{
  "hidden_size": 512,
  "hidden_act": "squared_relu",
  "norm_place": "pre",
  "qk_norm": true,
  "init_std_o": 0.0,
  "init_std_down": 0.0,
  "beta1": 0.95,
  "schedule": "wsd",
  "batch_tokens": 65536,
  "dataset": "wikipedia_en"
}
Each number is 500 + 40 x the weight over its row's rms, rounded and kept within 0 to 999. Layers, rows and columns count from 0. Numbers have three digits each. The size before them is the row's rms in percent of the matrix's.

# layer 4 MLP up, 2048x512, rms 0.101, rows 1555-1604, columns 320-383
098:515503502492539529472498505481446502500501480474517432576563536539479510479465490432507561511457487428501482504494590508510492544486529564513531489515511487510461570473484488470547541516510432
101:511505430529487467469493531523473594470448497513514541477475459540516476446470478491504544498492527511431480487531440480466505473474447382486542485479502469520512426504454548490458515441585453
097:428543524541483531532515555536493522462472478492448488496543496499448526488520530503472485490508586415460494444468518532565460479458589506537561519430540555364481548459481502507544567513454492
091:430573450506469483509485513570494508554538453480502476460490550480504535438463504497468464532436487508454484476539492580512622521527567457448531514474489472487417582563446549486471548564610479
094:501478502513509579543566537571509537543436488572458551502453529532476497562460526505486491485486523457586531511515491527431494502464528562444572502540462453507507462549465544441437496501599509
103:529490515519508464466501453544499450527579513513436512416448579557480449475475489493528523591484434550571472503469466496504548563534489503492537486464544502489494481500456542517554469457486537
103:493398606520507493471465495566461519439400475458550473538536440454491415455507483390478529504478519528533475446518504512466490537508493452566484441557502539467413508468504487437498522521519442
103:474459419498446501468498541506507461471458482524510449550488521501467433581515435529447535485491525484517478519511484543514512490449485462545452474489530504448518481513531526467525463461573489
090:549508436441511476498536430539502495527481495521500503515545527552535481519527514561540476535533453470511500512519537591514518515479459463549525536520417530454430533560496441484508505402530544
110:544433523513452506465532523485525513525574514440591432553446531526514558496519490489560573537498491546472476458457447518519487505519512534521468542438450516518533466436474478468522542469523514
082:558530455556479440510574550509378497474448480620515503464494484550566460568529568480482462499493514480400492469486522556439456444440497501478433502523529561513526457496430526521509458552498474
103:440543514512543503545480526545556461441511496473501472433490563511509478522457501499510551514467501578491518485484540455461543483517541560471510483518468442522516477571426526512495530470590513
107:555490569477426441527493472473512431473501536460547492535494480515491559446412531534464460474485475470547498563457459428520426476441525511490489503543474481481482484484466508507455523477492509
098:532515510434516430460551507535550495485567504498482481481453540489489572512485534573477479506544510468518538572547546512451506499501530473485510527491444504524472481437549503400491486488504550
101:475404501542455546473474456530506450552480473561550425418535477540492501526491561456495473545458441559522512579578487547541498527520443473514449558528501531492469481505507472489487551459540507
104:503454488499512503501529497571511389531496548436546547477536587488521468430501493523449484487496504469596475476431489479429444551569508545511522537462519472456490518460493476520472533505495472
094:491421553515482499455546507476505549505525510443510489503476540527537463528489468519493520517546518536569457536479451489521524523513467433509492450531515511540456589480537520481447571531503531
090:537466530578486556504508537540500411494483458420519578531455517549533516529452441523527541504539438468514470582522498545585499560449536494502552495503503560529473501537559465518527504551445531
097:525444540512481489441491524448459547431513422555551463479413433529433497488483412522511488469466461486483472575506531514510495578442454560510562471480489490441487464507528548535459417536517506
095:515519515440495512502590561508558555415537546540434506415496533605538471497483508438456527493484514507527495518570568445510492532477419453485524480407485512513493529478491516479538607489495449
106:489462504524510568453501444486490466503530488606515520482405444484496524555458518506438523543425483481511544516494464542530481482496526501581461467542500520490441485475563558479461481484497542
108:533464463519514510525493467525479533536549488517496452507525528479494487523507506539410463477570455523499467480489508414523512552463504563473534487454505538524512590486440551476494475472475509
086:479476533521558446437521508394438462460469437543524466437463554463514463470500446550438537465478552564519478501490581497469472542432439529510488536496611497537477501456506437534555518496494476
095:499433535555471529462491496515432501528467512504571471533508471561538487448513484533541498539499507455450419493536476552431477438502432442518479495528514484507493541505489457451527576485554436
094:503539461512480465560428511478535542469534434540580529487444505585513523539531444541424487497517487462499417531454461476469470469480462506490531464490546470528417441504449481437508501522516494
106:532535529498517479519433494495526407513458466487494477502446454504481486460542511481483442481505531556506566487535565457558501551478512509456509488544489512515486550471509531512522599473484519
095:521587521429484489536533552448520471543465535521454454464500467503484557524519499536488480445490557509547482464465576477571481514514488516455490489526532471522536481458471432481540463538440491
097:435437585450562520494522521405595485485430562501536489564475457503513514516517493397551517509529503462512506457586532507491509442498477533538513549548468549494502504482543532457564513528483408
087:511514424556527504466507517518478456512447474517515481545550496502460475462463563475474530440506493524530471505439560495536442513502511507547512569499519510520521574511432448554481385532479391
097:503551505496510517519516518458486498528481558468482503591397457590437545521516518492529456446485534521512516572502527539437443507550539441477499476548518491473508548481518485497520554533483541
094:472482473508495476537482542518519535534509509554467547518533511558418478522489436491466509573538485483494459574519483517501533486525536485450558503468434444432494503588520531541478501527513463
111:485477409496518481443530515379492542538527559509495467549498479573492452504524529512471490505550563422539550520478539503449518545485519558507475565553569483555517473469517525445565476517565533
088:458499439468484511520525463444493539531494475473499504483444410478460463482463510553532513523501503524478520495537489508421473535472448479501463459484535555480526494481450529484499498409461373
086:507508562462546524509510514502520539485487448525515558516590446515516493531520510515517529529529517506475420481523423525484410473500519535403455499545547499548483498509453510542597493457619491
101:457486524548502524518475415484506439453452527482493485478446518412523487477473497495541428477454569548467507496463529551520510512451557515551486495537449558504478492538535404543505473492485456
099:562472587512478549474514496545527476475576547516484533461503531545459527499470504521508464534488431474497527514527488526495548475521554509495472473507499431561561451487475486541538554393478504
098:516500492514549553504464496513513454578463432547509507495504467504531504481500435522482473519501527520527475505522516478476433494496562517600518502442503495489507529493474452567454518561493489
084:583496564464522491516519479572500521537493530481419516525491529504450452554457511531558524504453486562520573500508551510520454473496529495594476482443474417569524598512536413470528523523523455
080:444505498532547434480447431576539532432525457500500450531467533525471520509423469416502491536470503565502475464443523522521576524507501528498559474487550502473495408539530521472424510499477482
097:516457549548506498584463486542526525446487515551472455451592444445533479508456517532436533547453471490507495530534527479435467506442555475502548518493477487523526446555451482524455521517461556
097:480485516503498432509536493565529536514493435544524446523464480451469522473528474502470518504490525526542488435471517476457442522521580515548539490565481539485476498490468461513547553514445512
097:455499520465434486455535525482532491571529435489468453492594499520532479571479532515541511532507507468423452449534503499525497498408500494479510505501494525490477541495466516535579434482517532
098:454482493521499549564481447535525531543518526535481502588559483501519481513469470494475521513479482439482524525477543569484453452556450522521532459566461530534542508517611477517557507570468491
104:502489544527622520463492508479540464489449510542531444524481481563467487562446468440562506497503483386490546439489505437473494505515470442542461421443506575495566460420485578437553513534490491
100:489510411514455536497462569488513418554520512586481538498516481503501491509470490466481547510492506476517483474529526495451531520488471489480491552459530490400400542492464502478533480572459436
105:473442477431558507517437510428581534508490498503529534532467503511524504517503479547493551548550524418506507459541453481485500442499485503525535540598455523449501502404498526475430503556457595
092:510446518434498496439533565504512533437462468518475498485455513486484482402574541539486560501630466548495534554506500521557546458478506491543571481524478452520496510459477487493480499488501490
102:419528539456520525504466511470532461464496475502562525497545515519373506467474462491486511502420542465539559469530431498498557491528540508549572444503480513509447483466465603509453435495568470
098:564505482483613500495450517456509476526579475497496499534560435488512476558524448486510528461506568473523475496477469413499604469532516463527449489510505605589454514502481517480485526514473418
095:457474478486515574493495527476472455475481535611516480464422525416555472483458451510506535569462417556503465466508507432508546568521480477436516471477493415544428521419552522451555544403491459
# layer 4 MLP down (transposed), 2048x512, rms 0.0516, rows 1555-1604, columns 320-383
100:486497464498465432460519428488426513503480466484441483457430517407493477551462435432484570489471545502438482469532563450540487492482547491468515561437532495483438538515470486459560512466500479
099:524543544570501534459461467509541485454499480482504461487401481533500561461490520441525593614493516504478519528508585435492411466443488498443528531441484511445447469463531512466579574459446453
094:503539516483502491554528509452458513559564499530437583544519490460575434443463544502540522559544497503502484563488501556501473510426465524413495514430519508494499544453512404448478474528470526
084:517483478418545469459461535465452461501532476497519508451521542520459554486551542544542480528481471451495503473536468550497518514450501561441574471524569481521452530469511512458491478474506477
101:473610486514545518534463517467478464576482473547481529484509459498496535446456522418424530476498546547504560527438489542472437447494468549539547460576556506432437509493485449451482489515425495
099:502509500489574468458506495542470548518562533475508488396496504591543507446561497503532446499484513499510537465405512574498572522532450549430468457504502559503470557532511517514544460490462533
116:494492454508536524512542481550497486546453476479538545470546443476477511482489474514498496514557566478475507539478496472531519547495442461457506456469472569445451548489449420505510542503464515
096:457501504565437548522493490494480499502570515530470504555545543469526415414492447431492479475445481500520469452526479530487493522474504412420493516516529526472538489541524493621528474511548495
093:521538485557409381514492521450475516461527534529522505506555598465519483472463521530499604476523577403529512468443451492607482542563484431600446514418455570505554501449551525510473572526577451
112:532475432488598476428550497522517495466504488451500472506508558491461463420495514495522541492486426477486546513442488529505462520549488493509527503474515588500545526510558475456539576478423504
082:515497536488436530590508522457407431496509568516417472516492495486469526487490474436456528467515464488397581462455447493515497433529565464466454555509523565418478488442434456537483468557497491
100:476552478452490489520580500527512447437517471397424518524530454489465494537552456501471496517461538527483468544516566505576557510540423530512485448495473440498417474470441459487478464464533521
099:460492543547477602582539566514445568480499390535522518533576494563511538500442431474547485473509480464453494552518507504517479545537481411489473487520482478507477583526479532427614541515476486
090:458458463496500479491501529481536458484543489441472533520526520491499411502461489522483486509499446511532502521450531489473534520420522565462485480569467474487415531471440472538436443543488412
099:497517443482440459535526480543513460495512542394556447514504492545500448482545619572470492496450463531468497463469483468541424426446516522477458519476509471472527477525485513498455481476465450
108:499485474439504534468573504489455459500537541515488443554509465480502422465495468504491563412450527476489563496487529421523519556505484466492464507503467479502450469508438417513503544513477496
102:455546573487462499499460568486475508503487491534530523511468548534465421508595542530529492501536502506472574507458572491501454546497471488454469536512576475471510541471421507442535477543538468
081:460549534440450521556486493469447558501429474547441481439488496484514472518437501479492480556548547505544542572514489469510519454425503534464588513401523570458449558564516495532507526536549487
084:536533459506477534460453497503469524502452525559504515542511472452451495549546551451490487458477492503499527460561455524566434477455519469440450528447514493476532489499437476475487509585497471
107:568545511466486477566545520428550483517477478403493497358485515485445559488492472503479524521492507501539516451533431468516517530517498433423574472504543515534519500520466461496515531538480496
108:504452490508517466466524504504488573499451528560487503475566512512469489460530549544517523544396441542503465460441460443518396442437467517564491577516493515440407408512556508526492442545485559
104:558536427522489523435530458481503544491518462452478493491419502505490463497525472515528436533488529547532462541500462472538490525479516535437483482525524516502534532475505509451490502531539520
089:450551560505499501441451463510493501486611557531561531532431489471570532474538475499424491419511526415513488459549454487440541436479531446462486500474500463431553539427483545545500554504493469
099:489503447510480533493496543536390517558575479487482457511499502509565485445563450520510535531488542477467510470532526538437402518462488480528431495506537451471471552529577474459513531446515479
092:509515495488509507506534522497573511484523487460423581525401529540521574503454425504494443495530538494490523497399505550525523512565477489541486521477457489559482526512472472528578479542524520
104:403491518521474432445490545452505447479464415496565493521445596482511561502548477433505573493503488572504543531506500525443505499457617553559519421500528542541453439543433504496557505415501473
098:499483559474511471530483517560468525478460503533534527485525528443491569513482469497584512496525534470603487526505546510515537488529516501483477457406480467537547526426486518586485541532477509
101:454487485516510473512455502461492550480534470487495531558517510533512573517532515528446494468506522551435482512529555422483533557459468530481475521521397490446516486553532541446498581410521462
086:510470474464497452452546532480464510385486507401567465525510483404530574504541495519499435493505484513550462485469561482476497489502540429455466506496522416547502467571458511479513520549472514
091:495532388568459490539510526449511441438494485552491474541411448595488575502537484528478516480563498473521458485501564560485540471489503499494545504514503583486465478530517541468449494486490510
092:497477486540525604507460515495504477513567482405525424450455524547523559573549471516390513534529511541462536477491550480503516467478486500496585530459532493488506498529518557472481531521562520
117:451553451511470523521521536470459542518540598512590469478439438454465508480475487572414537489523551506426490494402486458506438560544492543455504540551465539479534552541541487476517437502464554
090:517442526460521537604526534505541475456548457510539482469509483457515486413512497544512481431471450514468577486508473525459517523468520496645535526530565436549504573523555539516478493567470520
089:540477442502425519478452450480513496494457507556554418452512512446499511491485497468557497452531531496521466543547498521482488439500495477512494477534456507445463492529483479444468479489519552
097:527415553478430443458552477518482446505475489503502519457518473515447518428553493513548451424449521482458503474538535534459437493534418562436469503566492476513441487520457503520480412587534502
105:509431507520496491410444473510544511468523463562505526520478540477544535469480471460489497569466554471524514470487453494466501536543540565504511495567557484531507546473460469544519543376446445
100:465498503493496538523486492531520507531536507576473542475467423486436503526513515477441495471497458475493514540528489395504510501494467497498432532542498563520500517562442516533502565605549523
087:542508464453532469537446508496522518462485530526488568411492528503462445529546464542479498502497531459409495495505532516596530536481506541466434519558518524499507501487506473473456420479486522
076:462567489564451462483455466535547416518491483454488547511449596501515570514616459470488503529512449489533577517527477557492551515406468569469514499559506517491554537478513477481486477530472483
102:480509540413511503532447509469428542530508519508525511510501520529529507525502574527500374466501462460522447530540489480532476453464528461514475458455545495501493534461481498421480450559515448
099:515564482452517513504483430469554525486531399455461548552503441510426409455489549533489500481520500525523476479461532527551489526547508464497477530499471484480451435534516485555545449545505529
098:546602486537437507489500483500552528498582448494451471479468511508461490515532500493446548523528556472490489498540455551550466444535442477519577426480476529484516527489482432509468537537502485
098:518481536477486508569499524453516500481520519503600445545519488498537509436483497493509438465477502535451468514512502541554486499483470587519469495495505584425476481512493412452537435497493527
106:542398540518534499439438542568497535509489504488612517485530441525454554524504512446514484466498520549446483439447502511432395528521554491488504482511437514471406536571503482482524463463466502
100:471500508392431570474500505495518472497469524515514489545496464488449483538433510465489490515501535510494520476508493405517465490540519434456427458522493528480502492569493450438545481497402491
094:546554520534492569530504543574546431474440508491519517591449476514498464486477522555443517529511602474552522549534506476466485432517447463481454428557537504509541563443481525545475452537521494
087:529490418552505523497529515578500547493465450466477538486482502521517540520525431458458438508557505504478576571548490471455509535525554562489549546587523479497459444541410458515486513531474412
093:491516513490544550417537596491467527491496430521504577480487521506576461511490573539554566489476564521537520539517549529485480503526476570474572498448578533496579485422485463442469543421502530
103:483502471484493562552474470593507480528450500485432478504478519540437551535527497501415515478420495516489558570518509475460500466552550488526487453563542474530528501513542487463540468494456498
094:559488455529493510574554490519523554494468515510454509517429544484541484443458515435457477546521471582542454472496483463545564545401504508438497522476472467492499502404524457510501493452453506